Each number is 128 + 32 x the weight over the matrix's rms, rounded and kept within 0 to 255. Layers, rows and columns count from 0. Numbers have three digits each.

# layer 3 MLP gate, 1728x640, rms 0.0312, rows 1474-1531, columns 480-559
184141153160068108141132170142145099110170101148090131091126118163124157139123188065167133150196105181144072103112129170159116125135111159130174140135220166068137111171125080134155127088164186104123051117180142130133173149063176137101128124
121132111067119080077095133144057140161120084125111139077152134132157114115165148172157129137108136132121136105187148108123108122087145116102106117089135153143111150137158140162099135094115120183122137100107136124178121044093131095161119125
105158144109126090178149140084081134151138140156121121168084169160072130102159113134116143101180157137143120163084141147165140120124100057177124077159176141113140127099126159158094157186105129150149173135111092111133126123122132130121084135
135128127107123164119167125098191093143086104164106139169165154143104155104156175086111147123083118091147136120151182134148072123088153162113074090152087141115181153093124136124076117149134170128155199167182094142148160133172139104144128174
147153137123176117110112139161122073123157176100141082132144167151079091106171033173193159196124130164118136093111095173159123176099114057129184147139097173112181078121118120114128094105181100124127158192104070159178081069132201078071093107
109145190116149139146113116119150124111097091112149111183144094110099128117123201134066189095210099095137120145100197151162114104091062138098069074183063135164166137092092077086140128130084124123076115129149144148119116097176127100165138222
128103125162146133138227114154149132127089122148120122135212074169201118163119113109165119119134133098094068180129185141079164127170084160090102131130096124096098172096062165163095169113070145061077142137161112102150132134148090132172134181
102144100125115105186163134170150129121085120138158093088179128089104102160145181082144106144124098138151141153121137175168090081075112154152132157154112185121076144148147115175141139117094104099094140118176107119138148090152128159097074109
183156110180107176148134149156185176140077183057149106163142094077116129109193153136114114138107118061142130144142125141156167162108094159121181097108102144115134159143179094179167141146152158063129155069176138102137150167141105117140094162
130023128156131116165107101143171174109104087129062176192147136103130156191140118102196123198155143139155137159142113149102102111184121155132132132126046049117113120168200174164175128086133139141111161133110101096162109113092160130126097111
097169100187192117160114103121125086180124094100129129148169159085134110139131128227069137084060085130145167124170161074102150213118090095106142134166158060111137115151091157136096110179121141104131134106080169091131106070147116168142165076
124020087087104131170134131105147124104080149136095116160109126152132138097147128086143104113144102115148134156123112122104189124148143125153111161136126150141141126206186137123159106130118077127111177099082121134138111131140141115137168119
081154123141114109165128140166109118216132140092138117155126097152154175193129084164136144116136190098108115097104134179126078129177119141095120130140121132131116130134140132126097120155073112096161131118141108106131137132098117118157161151
203170133184136138093111094074157086158154158130140072128115161138106116100153134111089139122134161060143185145106148158112121152110171120116171098140133175120089175158121104114128138137112188149144146170118127122131118100077119067110087137
119114139117121152122111085134113180067135128164090156164090148159156165088134121109076146159154118094085139114164122110119137135205106136124119173131141131175043133133110071102099109129123072121160135200103127154106094180188088135199149141
115144141148137125082127135107118116057174161154117150134088148164118149090173137095162133101151164118143174183157148165108131167049119121078069144120137085118075072183136147152101191172108115145086113141061117094090126122078158202121139111
119101114111137157098082135136110103136130119188148098135141098159152149147082089149132082053122121130107078121104167112108086130172108091158092131149093147148158152102110137179124116167169137090105102181104148089155090089128112128170087144
074149133163104137101127111151121173099092127219198114142117073164185079137125130159207129137161134138131159158151148091159174113109115174055117122110069144148148146150104153107146150117082123164158147101129106142170105105168112145163052107
141184120148140119116082121133130123137086158153158194169131178125083206118166142110153132163170145182124189135081138180133089128134172118111097073089119143063149163107150164064068060134129134156143141117090117109174152120117153061140117128
162076136138137144178103128123159125121135112159137120109138150186153104139140140157131117106154149114140172157164179153133125087150130158135064111160108122186179122170116132154081104174177079116106128161152116150122180144138139110179161194
099115146119144102101133119106137064118177125131160060129122161212157117140174143134155131166153132146150069118156155106142141108159071111116114126099092093084189130112158164116186077147145143142137115099114129123117127111177087173102153138
060139120098164071119144158115128054091155151122099097179117172192139133136207177160141149097142124140145081147147150143150085165146125116098161089132145113108050108131131120093118143099066106113116138192059119109134164173151126135114062159
141137182162119167105240148158179076158166137112056125133101096152092155140102158136176138087039104127128203136098143107076163128135159087121165142156094144123117075131151097157214170130118134123135092100128140095125128122129122115160069157
103163192167175173108176112188121079138097152232130139025147077120110163069105166140166106121056164149173123138137148091121094130148136094090103137140089164123174097102067105134098154160194126133128121160045114100067091032131106122185090125
145134188145116151115056142098133112083079078104101112140140120155169113093122129173128108123146089177159089099222095117153153119093149045065117121109105158122108117097142102109201139152208098111086107074152159146117073135169085066143127090
098174166176098165154179091161154164163101150134118136159112114147131098135098137111203147162148130132159191112146159122165186076111084152096143155147119135127130078169091096117078087169076095086161116138172121119103132098166139077092070150
140168149151141096141175092107155109158079141175152125171097128134113110098152165145169102121139172082169142220108122139090093170098138093169124110173118144155125118137116153134193130145081157109146153144114116155106104135145103103141084134
153084085160106139133120177113155110116140101145078123119160112099131107150176143166133138098125172073125143162107077174084164086090100209068110131121161084109084118150137051081153108100082175128121118067116108144109160170092092147206130222
153115168203144146167112161083097120152125124092124120126157115231160112164194085100120140128183098135191140088165131111087116110119131134112181110094124123098123129077113145161091139132106128145131134142085117083162119176152153080156115141
097090147117100131038120135111131093159124160155193150148126113085065193121158134102173093069093095100160056145117177063145117177136163104133173077160136116092085172161151114118131070074163126143088136098161112108121096071141117177108126194
126189143154122142136122151117207057087074041149140061102125117081146087134137137149109130113137123081150137159118121177112147147063117065133141135111057093087074078075135123177080075194184120152113089122128097188165241128187074153066185082
096077137154121179089097082158202138057139100130166102169076140192141187127125124154082123083112107154144056133164144134159122051158136128134060095160187108179103154130122118157154105065094082072197132207113088113054189110139132036149074144
085120158160158118144153102071145032183101119161098073180171125172172079098125132163135117133081149157110123138160124121139119142157110107110112093122153136108113119117126113159115151101078095157141150131102125064147092078094051107176112097
105126110034193100186118146149148127083122136147107041135201085149115130168163106097116118063113127135089138204157149192158163152185102152068109082110106126112149182142080176208093087114176088122134074140174137101153117113082127123117098145
209167099140134138109204134105115130109062106129160137126128166129129111061127112097088098163112198081124140176107088176153126136146124167114129131126120128157114192129185074119094140124154132099108111149149112155173113178119125171157093106
122107155162089185124140115114120126144174151138088117166115103207145083183107089151150113155089103159126138096131151125108116132156101116092104099204101146114117071156155080178173156076070104136136074155138203135086183144107094126126056160
125107069205180090159157168132134070117099094153163087094147188123189133124106060121120128120196097140074150192114166124137154107114128104091124150136109099093062058149166072163159115110171129150104125093218101129091181071145169112124117134
082118087146178128148199125112105109179068095091123209097169143129150114153145132104169114123122134106142141158169185090146204123099113169064189127139115167125116120116172103144068137173134071199082132143135101138099110117091111111127108106
132081146158137121102090164072130162125145095103120175143114137163127165166134143106190125224122134146142141129103170152151093145117183169142165082126141138104107072145209140139078170091125102138107112138069136139138105129119153148163102092
121170093150121114084151088040145119156098192194114102060077189159171141158139108089138130151158173137088141059149130096093183145124118160080191185120108083065065129153048099125156165128169174101093040134116154115176121125156157108120087160
098132184216164117162141174148173056146133139206211143099133160132127094133102156088067137131197138143144185140113162153120088131156081081164076119189158171087096087172182145213126136189123119103116109162140126119173100137152133162173105126
101127066147105104095151155125148092128110085127068156106140162097156111125055083123043099160134157143186096144175137142173089115167196099100161105091093081132101129163111118204157094156119153167082065108105111072143130146140158154176114162
133106121101065162072168165094177165148132106103141057125134126169064191134126158105121144060074136107154104096160116146108125100084120118093180091145126112186098170185073139119080109114093089086131133110149051153203171087129097083079142110
178081138185121204145152127068142091119099171076152104101130103168159111099117130203160122160199162163105132166128125059112103121156097129125154175191136113115148145116107101137119109158160187137064112047149154081127151158061103184144134119
139152172145103098180153053101175127158144150093061101102103090091100134147132192111134155170139145098161156094156085132110118129097065151079127070114118174059128150150155129101209121144160142067146106127135125111176151113153066224155119109
151108182156169179135204142127175103111099142150117117165159206129143195141106164105149080138108143090137117064141142136119143069158105115102076090114103119077146175195100125135126050129126149060154108152209143165137126070107086115124115111
119174120170118108099177166117204114151173147128071102129113121131157137149062108115133107121095133067195182097121131177097120154073139150143165148139149100112106171193140052162135174078175204120123136143119092148121128096113094088096067128
128152162123109075118062138153104068161108121129195153114204123157143122154169155136147171129107143207117162186112124135121192159100182079120124094121074150151149140135180098197112104137172106113141143151168129135129181066116106089136113194
120117141081099108207181131123185183110110135149176098093102152124146098073141210157126190142094107078082102167155142082091092119128152169149110181100165096108118129126106151135125136101159124153139133135134094145161110182164152031134081110
073100142090120097105141103137176105094089128183187135140133130120087084160203159090104109128160090156118114130109136116116158072121111150125149136113136127147138139109145157110142097121108134166155123175151076074136142092088102112166144158
119146118181152144128146104115094081164148155123129120155078130219176118128151136141128117092156077180191104124097102108058120126095094141120105149183137122104126159140144186106139122141079167157164090107099157075117137136129122125124129083
162086208119146132107107103150119148098176140072125106038097088150186136175164119118150136137139133094175120173195077143119176084137112180007086097112100102182115091141088161146220187088139144145081095072118126165153089139091165151127142143
116188141159085070090105136098173136145129122088147163105139122074113119111135107157096184116095127099171109137088116103048136188090148126149144149183144138113141152139164141125097149117135127144162178141103122153113142172133101130157148148
095166143179129120095106131148197101118061099143214147158131111175122165106162143161163119134138147127099103131161133150099176139127159160116079120164156170152120165117090111108133110182121099088124124095135192147170147110109143145163157157
111159117134126095115142195141166137081128131162050147123112161103107121119103187079100140104104145118125054112122167124116099118033111165095126159173072171082162148090143155128127135130135172112145141123171098119106111143195093098100141123
158105198149163148117135075125152111187065155114154148124125129106097134157124067060104104152160163131172156077153155094151051141147087162111058115103097118124202165097183162147081123102126083131111061139136101128141144154110146147104120180
133102131121109082123143119119201158199144153172162133049089112126112181127133098119123076157155141139147114118128123116127156136172165152130124152104098154089137106134150111120149025151158082120163125098087145156131164088113106086103108111
059121124118160147079150100111160108151078136151149105142141139139130106128079111123096134157098112155100090138145118136097132125130117100150104111130142160166154118098147125162132102147129125117099164111118103099153119119128118141149113106
# layer 3 MLP up, 1728x640, rms 0.0315, rows 1474-1531, columns 480-559
119148096157072162123161161208124137114075116096178125149092086123116084153095127169106153078073116114167141113111136164108112164087147076134118145128055099099185125192139140185098112139118161100106133191142091143079098096127150144118082134
101128127072128156148062102129126155158145142117106196113153142096110190087144157095092136105129095159117152074153127132144113151185134169118170119114110127096082130173135090142138143069119113116156134130157087153114146122141154129121140129
119070110088149089132152139137083109128107143149094158142118148134139098155113137119106172132158119110165158134108111146182098154107163104173173099136138136048142119102129131126134113178107118070128142171121127105112092117154160144146108121
153100114084149130150135164162187130151199129185099116149143145123122098150165077193118104102133117110108125116171124151124086169126148134102152138138141149175102101175123104103149074160075088133181071118144111097101100139087036063137103134
103043212090071135094106138152121150153167153164075074125090132154167171179197122136156122110068114168189069187122124086107120179162103112123169140094125070131131123185173050150162061115168134113128140132152129156084093142104145110109147169
122074211134142096113081148115119112150104101127156178063111138142129129158108150157179125160094113149138115094122125133172091141059156079114124183059103056162113089130112126130128178069121164174121112118105113053129139100045141167154156169
056162161063131077131069107174063123125122093081085140146153163092122147168138184120131116172080121125142180127196114073099135193095216119124147115101133086137095104145121161072116101138201137128139126172119136146130103150142095156113089223
095115158151130148116103096116160141152059141115122096093065103188115144160108108179178125112180139201121144087117140122079057105119164141144135108148114145140147104153212124100148095158059158085160125121093165163167137161127110130175144134
086109168115170155105133113093135188129120133172071166142147135150101164133193175104176094130062157146099152103153043140134145206093102093134097103162089137210128143113160115122099156170138032140161102151129099140079146143135088172147122104
171112126101138091166167116142150126163098135152081147100128179070131135099091094135080141145134114158173128128100105130176167135132179128144121124171150173114110135066128052158076140126155144131133080078143137133141152088068154104095119181
070128192162100115135171168166109153165072111213092119175158116139158173122149079170201132101132134072108115147181139052138124133132139163092120063156116156130136086094166045152173116080096070135130102186111129075177168094102134116119100102
183139119104114121117093129152142147113108146144114063098107105098117107121134168103151113126162092153146135088132161123108133105134123163112136156133146141110122151133153113152127155123116180109162119107149188153132128098167105170118103136
107140161171164121183156128186146143153105151144128097119117132086172133172056114100102097122167148107089123166110151155149160101122093131148167127121108111150150131081076070153098102122162113126162122140158083137118175126151107080116097112
066142127149130088111107131069134095125205176126085090188147116147134109172142127180075170111149103084145119153146175174129091100118101111102074125099124163140039112141108163065175106116090129105129181098105127154102131163165119106104120124
162104125114105143143110104141180178119105141102083148127180078145118144138058112113092163186100158119145114147126107119093120149092143124100157083115099122066104139101140065161120092069140129140134145179136093150102168104129106099086154128
158131114042140062147084148112138145130133154112110151071131132045094143146089140054163149081138169098056137130097143100105103117175147086118171060092138155107097126068127135129169127082132134091110087169122157094149145152131176144069149156
083085096111177103128113179093156165131180084134140114183173125148144172119120135178161133101076144109096082121105130116129154158140076114164135115143108113074192154112156122145085119119139123136098091173084156090118182145099119128122141103
108169122148172102117128111100097132145139085120168094123098157130073159129074148069122128117163170193129139124132117072094098087142112180113155092136181094096098151121165169145138136095045143104142141085108109062126196147148117173133080152
161172175123104181103073128132090165175184114165078206158082139108177169155144126132124145120121186158140150139134158146164067083153115118135079127144118095106180178062150144123089136084103127141164203129105131105164153105100115117147141150
084106080158147183134092145163145101102114103086103093087085156189117105103139133107137113130163103146118098170127127136144147143139114158084130081129096143132193126134116111157079095165096084134154124125125138133157086096135091114153140128
123144098129192152128135124144103165131149091134146112104101070136161153095106147146179141083162105119151180131162141111159116141107120092082105133130195165111157075183076118074101140101144089142175183163136139166144163072148105129129107144
133158151229133138208135133075139193166086148108149093153119123124088124134097067143089175102089159119132143179124129143094074129110167050162155145183187115174140147121145101137122109133048086136154128114090118133157090145163080129174122128
120105096189077082081122131088094180126139160120108173142146105109153176156134087137107092140185132135125132114155112148080209156136161082144158144188120158146094118161096138153130103194123068103175133116068154171184117170123135159174112130
149086160131110190164139133204123072150146195158154168067161075118146177158035140200120102102171171187165098138160117079052111108060174091083129099137123146108085082092161159187120071161139162123084143141102080074122078085181144119152148177
173135139171125169111140160140169141105142145127164118151079139125154104106128138081125166116141136045090184079137138134097187138062141178150188122132094149094112128207156132101176100110140178127118117109243104191152089187134156111141152120
167124088162193131167126173121127163068159100121151101104116148105149149133157074165201064098071188148104127143137085185154130123092118162147132110150103116077077191118178111141182088076119071130138161167081126146190129101112098094121088086
132115124133196165071129115135119076120155151160112119077162080183160135096105149108097116177145103142148089127137142066110131177181116104107103094144169117105107146157098064101136084124152093144107078129078165133121155161192073093150080106
081155112096117066118102112093092122128132123129058168137173101172170145134102172162097081173154104166155067198159192127084157122134127126115108095083136111140138119122129105141149093134142102153149056137173120168147128116081101155122139126
063127104157146157085051124183131106098122122108085076170196109144172194150072128136164131102149171118122193158112146167157184200138128100167132117130166163164152155169132152078110185122095132098104082141135117108126122150134186148120115117
100152095082112101186090125129196088113154117108157126120104146180086131167134093217093102156110115124146120176162081175119136094175055196098105178181092141146117080092072087192089161131113122182116146104089165168072097159162126142122142126
093156140142109112085092178188120057086151098123142110135047100080166122093088190184046184180159185169112110167133137133167150081112133141153119135059111186131091148129115157140117126169142138128133095143159124145183148162133151127163166179
178153057120164085118142074052125123121124174087103185116048156096128116136115112141111112161101143095131114097147099142083156134119183150105137050075163072166143117150152111127095144105168118128138154087182157134091174144063085192115111081
141102150098112147106138120101154097089098140115072109183125109137156085138126148143121100180107122160115141140131137103085135192157102118085169105101089131124194152091163125161125125133117113140079085144091127165154137100116141171135101123
115151117093136123138119126128086094111140138167091134131172123124198137199124171099141174182062071126147124176169140188131104170065136136094129125107178176130101118104120077154168116095107171150117085172136139147055128115146115123149159134
136141135139110131117141190110131125085180096115127182155093099119122129103111163097140068155143120118127096116165188140122155129144090107129182128105110116132113154177054151138166132080063126149087133100096124141101210078106114228107142136
159151159101144083157148153139127212131123091140150141136147141132138148120121110141169106158110125172137104120105187110152092181133129095133235148135144191111110153077167074159134137171143091138089118113128157188188140132059152167176146169
081145176158145142166120161137142100122163090158152095182110106144127149086176093118146166130051184094128113126163139131098065098122158105096117119068139120115184166128112132159128152116138075156170197132112161084131091207218112131149150153
160144100156099088107117117142073117123092205107121145113085166175103134201111074185128136123151070112148159086037060137098142103131078094148204031187125155142126096149074093119134108092113082089081140099167154128130112111106084123113110138
135103119102079117123151122147145188121167137156170110162135181136118138098164106167153103148140133069140142117122139133093163174188078192148148135100159151177105122115177117131169098141136134166160138096139104154087159146140119134146151121
063064140117138146145107169124151127183128135172136167144132093188114180052083143116154087070143075163105121146109117122119115091106119080140113173147075121142137137090173078100066107191193070139175126140084106143155111139200120167100120125
155105096102123122163103124122091122113154105109093159122118122087126134116089126126107108189151202093107108103115105173197090094138148146154128140121130064092122045121173116131131101116145135093146084128144182083093099161097118118132134121
126064141093144139092116131082123127156140126160109065157133086176109161130120111142146150056108162104152178079132154137147076124118087106154143105156172158159097098166077138091165144105086093164171179147109119138110155136172115111188151179
105088116114117134166151135120138122134122075147187161115098093060133091102089115101143113167162193164097121170157150111049137066094147108127105193179111146110166041119126128187178110174123026139146183125128156137101105122044195154170124147
130126141151183153146078114107100087121164074120131160100177108196113194153106128143134149143138147161127115151147138134143080126154145165133124123063171153087142105086086146106115095180142125135088072119120159121126142107128123130118180143
130135119167169146129113120110124099124158142112173050092099104107063103146125116108128095112122131112125147108104114163110147123158110122154122095116138155125092090157136112164108153168091105128107114104083083125214139131127153149085091098
091101102134106155111100078102156124072145229095170111118123121133137142130121129117083155127134139092167194119126128125113157095182152131089098115074169115131104115090075148103097168163093125104090106127083177158192089125133209140098118144
150103102194117181140200159050139114126106146179134141169150089116096106123132106155068074146139124101152128139149156089172189106111100120151152163135122129061109089127094178116167165091090112131159133092101255148110132137117142129147089073
147187127149125147127060125135106141124155108130118127178091046107138084119114094146138203148133095134135111150131154126150060125078111103139134130109127095157108160151140163094089139094134155104164096094160187130125198171150097126138133112
080142121152176137178143091109119125112144092125129069144139148091187084048137123147075148148128097087110100070154181108171124097124166153121084115135137142109149171136136133072165118156180098110186148139123145116059118111185141160126162139
076154194097119101114146129143129194162090133087106168135134178078150098114105101105098140110176156122079080126130166145192130142068165087140142109178101144173110167126120154126154120087146110143092151204118078149118131102111147114072087118
142104101135072190134102126072145122115114155134128194135130185149088158174097095150113117151120145108121105145089091149127099133124098115152100161124118156116122098180132097181100105132127168116170162109107113121097172119146174127136124104
138149110120112184120189120111108107106110129168099109136154143168111174132057148130148047139113095183100092186117074074108155138082136086192132123153136171103129148161119125179104144213112134098128145142114148129128158161102150115139112098
121139126117102103127164134124138119167120107139188117158120124109116132086098124160195110112076172104125148097152105137102160177136164153133080085072134136095125149169176144145094142132113126144177119111148152142182145117050107111113155101
140137174156121111058089109174162156146126088147180121133178093105125147147085131187104176065085126129114117123179116116151063133137179100118129133115117157144129104103134183121225056110214154096128109152106154137136177136127179119101121171
207136126171144084137096139134121195140139152059115161126099106090150187153144132172164149141139103087193186164155122136114171193112158086085184106118115049145104066115174050120179165089140107170140106112144148103121145153087125151093139199
109105108148094103182138106132127176158126083197080144090146106100121096136065179155124152092077123088058086134098161111068153073146092120166129168146117160142150144209175117137140161113129139041145119170167151227056105129150112124129138153
140127131121106121178116129228166132089176125096043128159126117161102114169150125198139106120138160157104112175149141088093083106121146100138051111112125110168181088147086157136143086180096105073139157106164149112118126063126143121119090063
108152079075097121154088149083120153160154089162122148141102143061137176118110118108131080137097145162113116130169112147129126108139144130128132110161148055088170193125124147059082119111117108138146163172139108086107103173139105124121170132
# layer 3 MLP down (transposed), 1728x640, rms 0.027, rows 1474-1530, columns 480-559
118095110128120162117122102111158196107067099178170144160141063077110121078089151143043198133101144159090127089185164099173175128148181117064095108152100140172158132088134094155141182144140153169099205139119118177149131019131103127222092160
112160125129091165151112104109126167121121104128103119102114112162158100119150142147159101144162131114137181154170159168145101114096073175046143126165143125110128144128122108190163127102135139145061161087121099165139088136128118146117141155
099132171150122174148130158089170182171126096102166098117106104093149172126154141096148080165095162132138134092130122132078138080091151154023135066148100091153113146127147120119103156086141104181114112092150112130188149134107105116145134157
122165142105123151151100139096145156179152111088125099103136073121179164118103144121121116131159088117099149110083152111181161096097131136255123090126121139090120109155131091092141119120118108081139149188109130151150134166079100165175196064
166117099155137085145097136117113127082119115097162058099141122147133119092084099114096131149119145084117184110141141132156112157165150094094146165105110144104134123071103159121076148115137160113101107160108143158149108101135109149192102076
154132119115108105127144171140131183120211094131097132146131145187148167159161098138111101157143171127096184148068146172165099109131171124143128096097106144178173090166116090073097136119127203081159119153121123112099137174071140123121106149
112108112104100116121129119112116108139110137168197082087110193105065126151039206159170118120172073133094119109151097160124097164155143119099088101126158093140115084125150100115151133113104168160137187130130108094107130159196088127129068219
161138131098141065141153102149147113132104163179133136128158185112103090113145135109100118139123124050109157126199153125075114091144148071000128118134132106131144127127063112154128134151107112108087119156093139162172097089103102108117122119
105137173122209168048101148078129068128094170182107159088114103149103131196143144098187150144033180145047152133145084094128189163077124062195109113079146075149131128130180061077119111139173085130169152079144113143094150164091123185092127110
147122115143138130083133106131087185141170116160204173105123128146115078132163191178175055107145156082097139187142105150101106183117135126180168093122073085140201121101171183146168123114167158126133110146107127139114144237164118107147113084
217097100152130143143189136129108143095197134111050143104071241155173101118086099127122117127116169125123124173091119157177146082084102115232174131131152127122134136147126118113120155049157134145144099149126189187059153105125133095141138150
155129109140134165111128123133148149071150074124142126135129139154154113108083095185171147055181172087122153129122147124153151105112131157134118100113174117131141112130170123141122130161107143111134137127132119158140160113035087133126153129
170172117147134101091112135098138079089111111129070153131149164108126161076093101176136113160130055106086118121152155135095148176150116117141132103124126098120194097106126126122070149149159120146085143114130087181142108177154124144144158122
196140094082155150148132065146103104144154088113130081141143102120125112065158129193148161039088106167086091051145113089119162116127155158206169192166116131154081155160129088118183115157210173127169144096116093105104155070112074128064105072
154128129146179094072131164113093125171126115121164090079140113120167084117105142130180089106116099150137120155127122105110097152159079094090128120154124097133119104130110196110194129118096142093122128099098131139124113099114177159147088088
159189162133083137096068129138124177184055114111196088128070141130122055172093146133091185064123155108115136177093135115115157131099086175143152050109125143147177117127138178115096124180105147176112150185121105082105080092158062136134149084
145082104155137119115152120155130173096100131143113133107130115094062111138133151142129139129183134167149173077104098192154131109061168131081130117098142132190079102157091119159135092184070111121143150075142081154155096102148137131093106147
150053132106140168067178180058164147110099165124137174104099093122096182161145149155136146178064091184137113117142129100114112122155120165101110159126095105056136099166077141156150102142120161052209153115153096164151132145173166112106115107
133144126087143160135204148121147152158111108092135061066122112121132089120144136104124135092141136090152094138086155138075195129125107134162132153146129104145141101155129107132114154170145149138104146144148101138037157130148107165110125144
118176068120162123116154155158086141042163103144161134082101161168082198176139082121205126079115143143118205117111124112193147118130153135166110124114118091131112124169185144116078142089145156139114142099124148148136090155066140111119129080
108175098152135127148202107060168118169106120064060133171107133123183108104133115188163152146128153156153167177144139117191135112110144091086086161084135130159131108108148077106147108155078159094155123042159100112071163160135114119126105149
112171199115088090135183096144100128166103092156132096089114170178135088087135122093083155102195112135169133136138070153176109127139135090078083117139077147105101169118073153126126141134102137138105160185076161171136090080180192186119102167
119129138143131074071128149119110194039081138121146092154112107058145102095181125112144178179135192139145142108119161113126112172098116134063077101122113075114154115084098147113120119080102120133145122157106162102154072135131135103116158104
087156123124122134150132148097188135157135101081139059157073157183154062134146133134121109163168135145055143140069149115194054136130145191159140075118113152120139099164192134095147158106115154081137143150162172109132229188044149145104163114
100143112101150055185127153119093092119148139076179099121154125072148086131086066156068159178098132091142125104129140045173068166121125108060105086086163140086132095090146103120111158177122112159124140116081127130121100128114100118072103111
130100141143088105127153182110094131052198148145165130181145113135126167139122164106170143027150099126131152121133140173102140146097101150083112102095144196180126127078151129101129169075142121145090139087127099171111105151099177081156121135
110197180108187125127169122132106092174116097171124094167141149150144151162171127142144146197140144125114142141072131114148104100086126114255172114121151160121157124151131140131131143103129147179088160163116161116143121134143079145145080178
142202162095149166140161167134118123113085061125117122136209148072089156151150124148117133118121071105124145066119076147125155092157134165128180090146101077151111083118115131061157146127187116092155202148187142187155136148129099149125088146
101140138130224138114128191148137102123112144169174110130157137045068108173108187114174113120137131128154146112099143160146156184068091122160110194203122110101155117156076088111063156148097129141169168145103090168143139174140133109106093100
099092148124128223108142197069159109164107117145114140159120131104191140099166121129150088104177075107098162193170100113124145120158076133072097157109084112146160124075105142161137131086108078116133075115163128160139134139172150148074136154
162128158143130094176140122125096119098103169155088161156147156130143144174140105167131120118093106088129094100121165114171074154118146109155076133149106120096091138233081128145161148189132142152070075115183128104136096040130132107173152130
157133114143147144125087140127103120134114114155181087160112141162130089156121095135139122160073148162108182142157143174109131160169141084049162173179135098147117080109138146099162134062116099150115147162045121126082110149085142123150177110
130149131142164098183152105127165104149080153139115136115129131121093145152111137142108181130128131071155135106129132161140102146158139126083126188180146137131108122119090119105166144156147137091158080093157166088137177152126153099130112164
184120091144111147152175134109209097087146130142129199123091136068132090149133165089111191178116150086136101115094092131079119139096174115255115130104109110174128119122175099088138123132121161101145188135151121082149149163107103135103195134
134118157105115124123146103098106126149143145160176114115118113123149128155143106144154148153108167131082126103178120152101176149125105139054128099126123137136136118123187165135080082205129135111112152107058166092183149212114142128192099096
092132147188128170075197094125105100109101110132093084146147120100180071136193169092132095156095103134155135145112162192150038117103141157146070163087072142181118153120086143100153070095167068190142099087137119120158169164068098090146126156
168147059119190153119110157116157159119094085151123196130142189128167089167040135163165146150092143082088194133172091080156139196090168139105132113177113079095147118163066126136106120148095068115153163052104148095194129113124121147132096096
115146108158171129187111146115090115100178126159090074175087091150106116089072095127077086079140156144201180134167112174122154146127127107090144070153137207067135102196121093143188131153068174147155153115099097093137176069122120174090144045
162085100091153140147170148140095125144127117108087170110101158090131138127166092135201152154147191118155149119146149146125104077085156137159155100114165103145144099121139105142175187139083096167110125060067158157108147140137140090142149032
115134078159049183106140150095133105170168177117085136147164129114188198090155160097117115149125169104083154213114128133161097087165107178101139180116058108105147089132165213107146116080192086139107116132166111126097158128092167161125132194
179110111092125136088061142135094156114150116130145129140168182107092076181109133077134090121024130176052137151076107198117117137145160169079102150134133126185028188153106143128111152196158089139109119133178140117151134153136179112110115123
191091139121141129222133243134125124132145115105145124126116103114095126119139149173151173142109150176100124118114154130071177136124167117131111136139122140071138158145137139089148141132135176122137134160118150098051150153152130118132108146
098111107100168103161157150113164151035145135143107167135116116117162178089092083097092155138199133139153060151143160063125092128163095091098107110140100141120152139105121162169166100111105116148142148203136123153164090088126112152124077136
172093084098133160104138125135173157091138098149122167150144120150134160129109118112098242121133114124126127088082163149096139098112135134119124182155132157100170138130092097112120091082078140130107173150132110131144156136139122131139076148
195051161122145159141082153127113115122148127182127101142130130133123138121108127136103223102101076123084143126126147190174174188144071148203091110089088145136109074111178148152125126126133154135141108131096148172113105151130154131126111151
103142122160136104151146138112156119117090134118123112152154168075152158052106154136088131125162119108096148138145133079158095118143097074183113120041134146082134129141125127107134105128124084086115181095177024154128149167123146140154096129
142157194147132089103160100071171092128113134139118061127124191101102141141155150162091116127097121114140090116154128107142095155132117136059114135134139114127109075131161117157119118176109140176190131178109113120098116136178145181079137138
099109153098090086154163090130080058134100126110131146145159093177110112116168154092154136059143150124113155147075127132160191137171157096076134099107120184117097121077136117132149119143135147134139125195127107077163120051126135119096141203
111146165077104152091053100147173124088174124099149177057118070050108197065126106098128159104120159101129134120255076106116146115086086139111111072155110131172111135099100055147152140142070139191164156073091146204112115127107090132124127114
086149109148145077138117090108122113175142152123100113108122144196139142111158160132241113111167096137100155110133152137097147153088094137093150137116149115045130124143198152085106072139147130132146140105158159146051126150106113107150154095
138164121141100096135120069186190154108133146167144066104142086141174109115125052063095136212144185113101139113151173135082116104150129108031086118155123152135111125098123116103139150095120133157105094108146077145127108116101121131099149135
149083131124106119113128132108084167073173119142170142080154066154169147139158144157146188098167099096177142175170114115104173075110100130064121116126108106143115087107070185128156141104157100140144142153160094101100160164144178114117159134
095148158097123103148122133176147151121118123158128172088161091190164141158133107087101145086175181170113107115155150127085129111146140143071131121144144103144089175112121105138111159107156126120120098122136141159116123107162139120103135184
152114128157137107131093214148083059116160117141137125113106159193162063109099128063153131162150109170115128141152096183087117170115158173206157125084186124164107183107133143121112092088189145130112114111092153105095081182067141179145143154
151165109144106092106177150084092195115091109138083110116145112152122144114128129124174104156148150059137153116216107164144143086071149166022132173097150129130147086128099113089172093091110125128143037070136126146129090083125122102100156142
052072164142141112115195115138109151113058137196108142101147128081130122164170107101157126084132123156129121162150136130143138114122125178063175106153116078146126145178159119126151179150107165184164209202173087085102167115151130129089068178
192133083071104118085110095106129120170186133116155167139113169113086143143136116144195052151195109109137185069126141060091090102171103018103091138110155111104156092134094157094096186176123135107085195080139129126122159125140148131104124135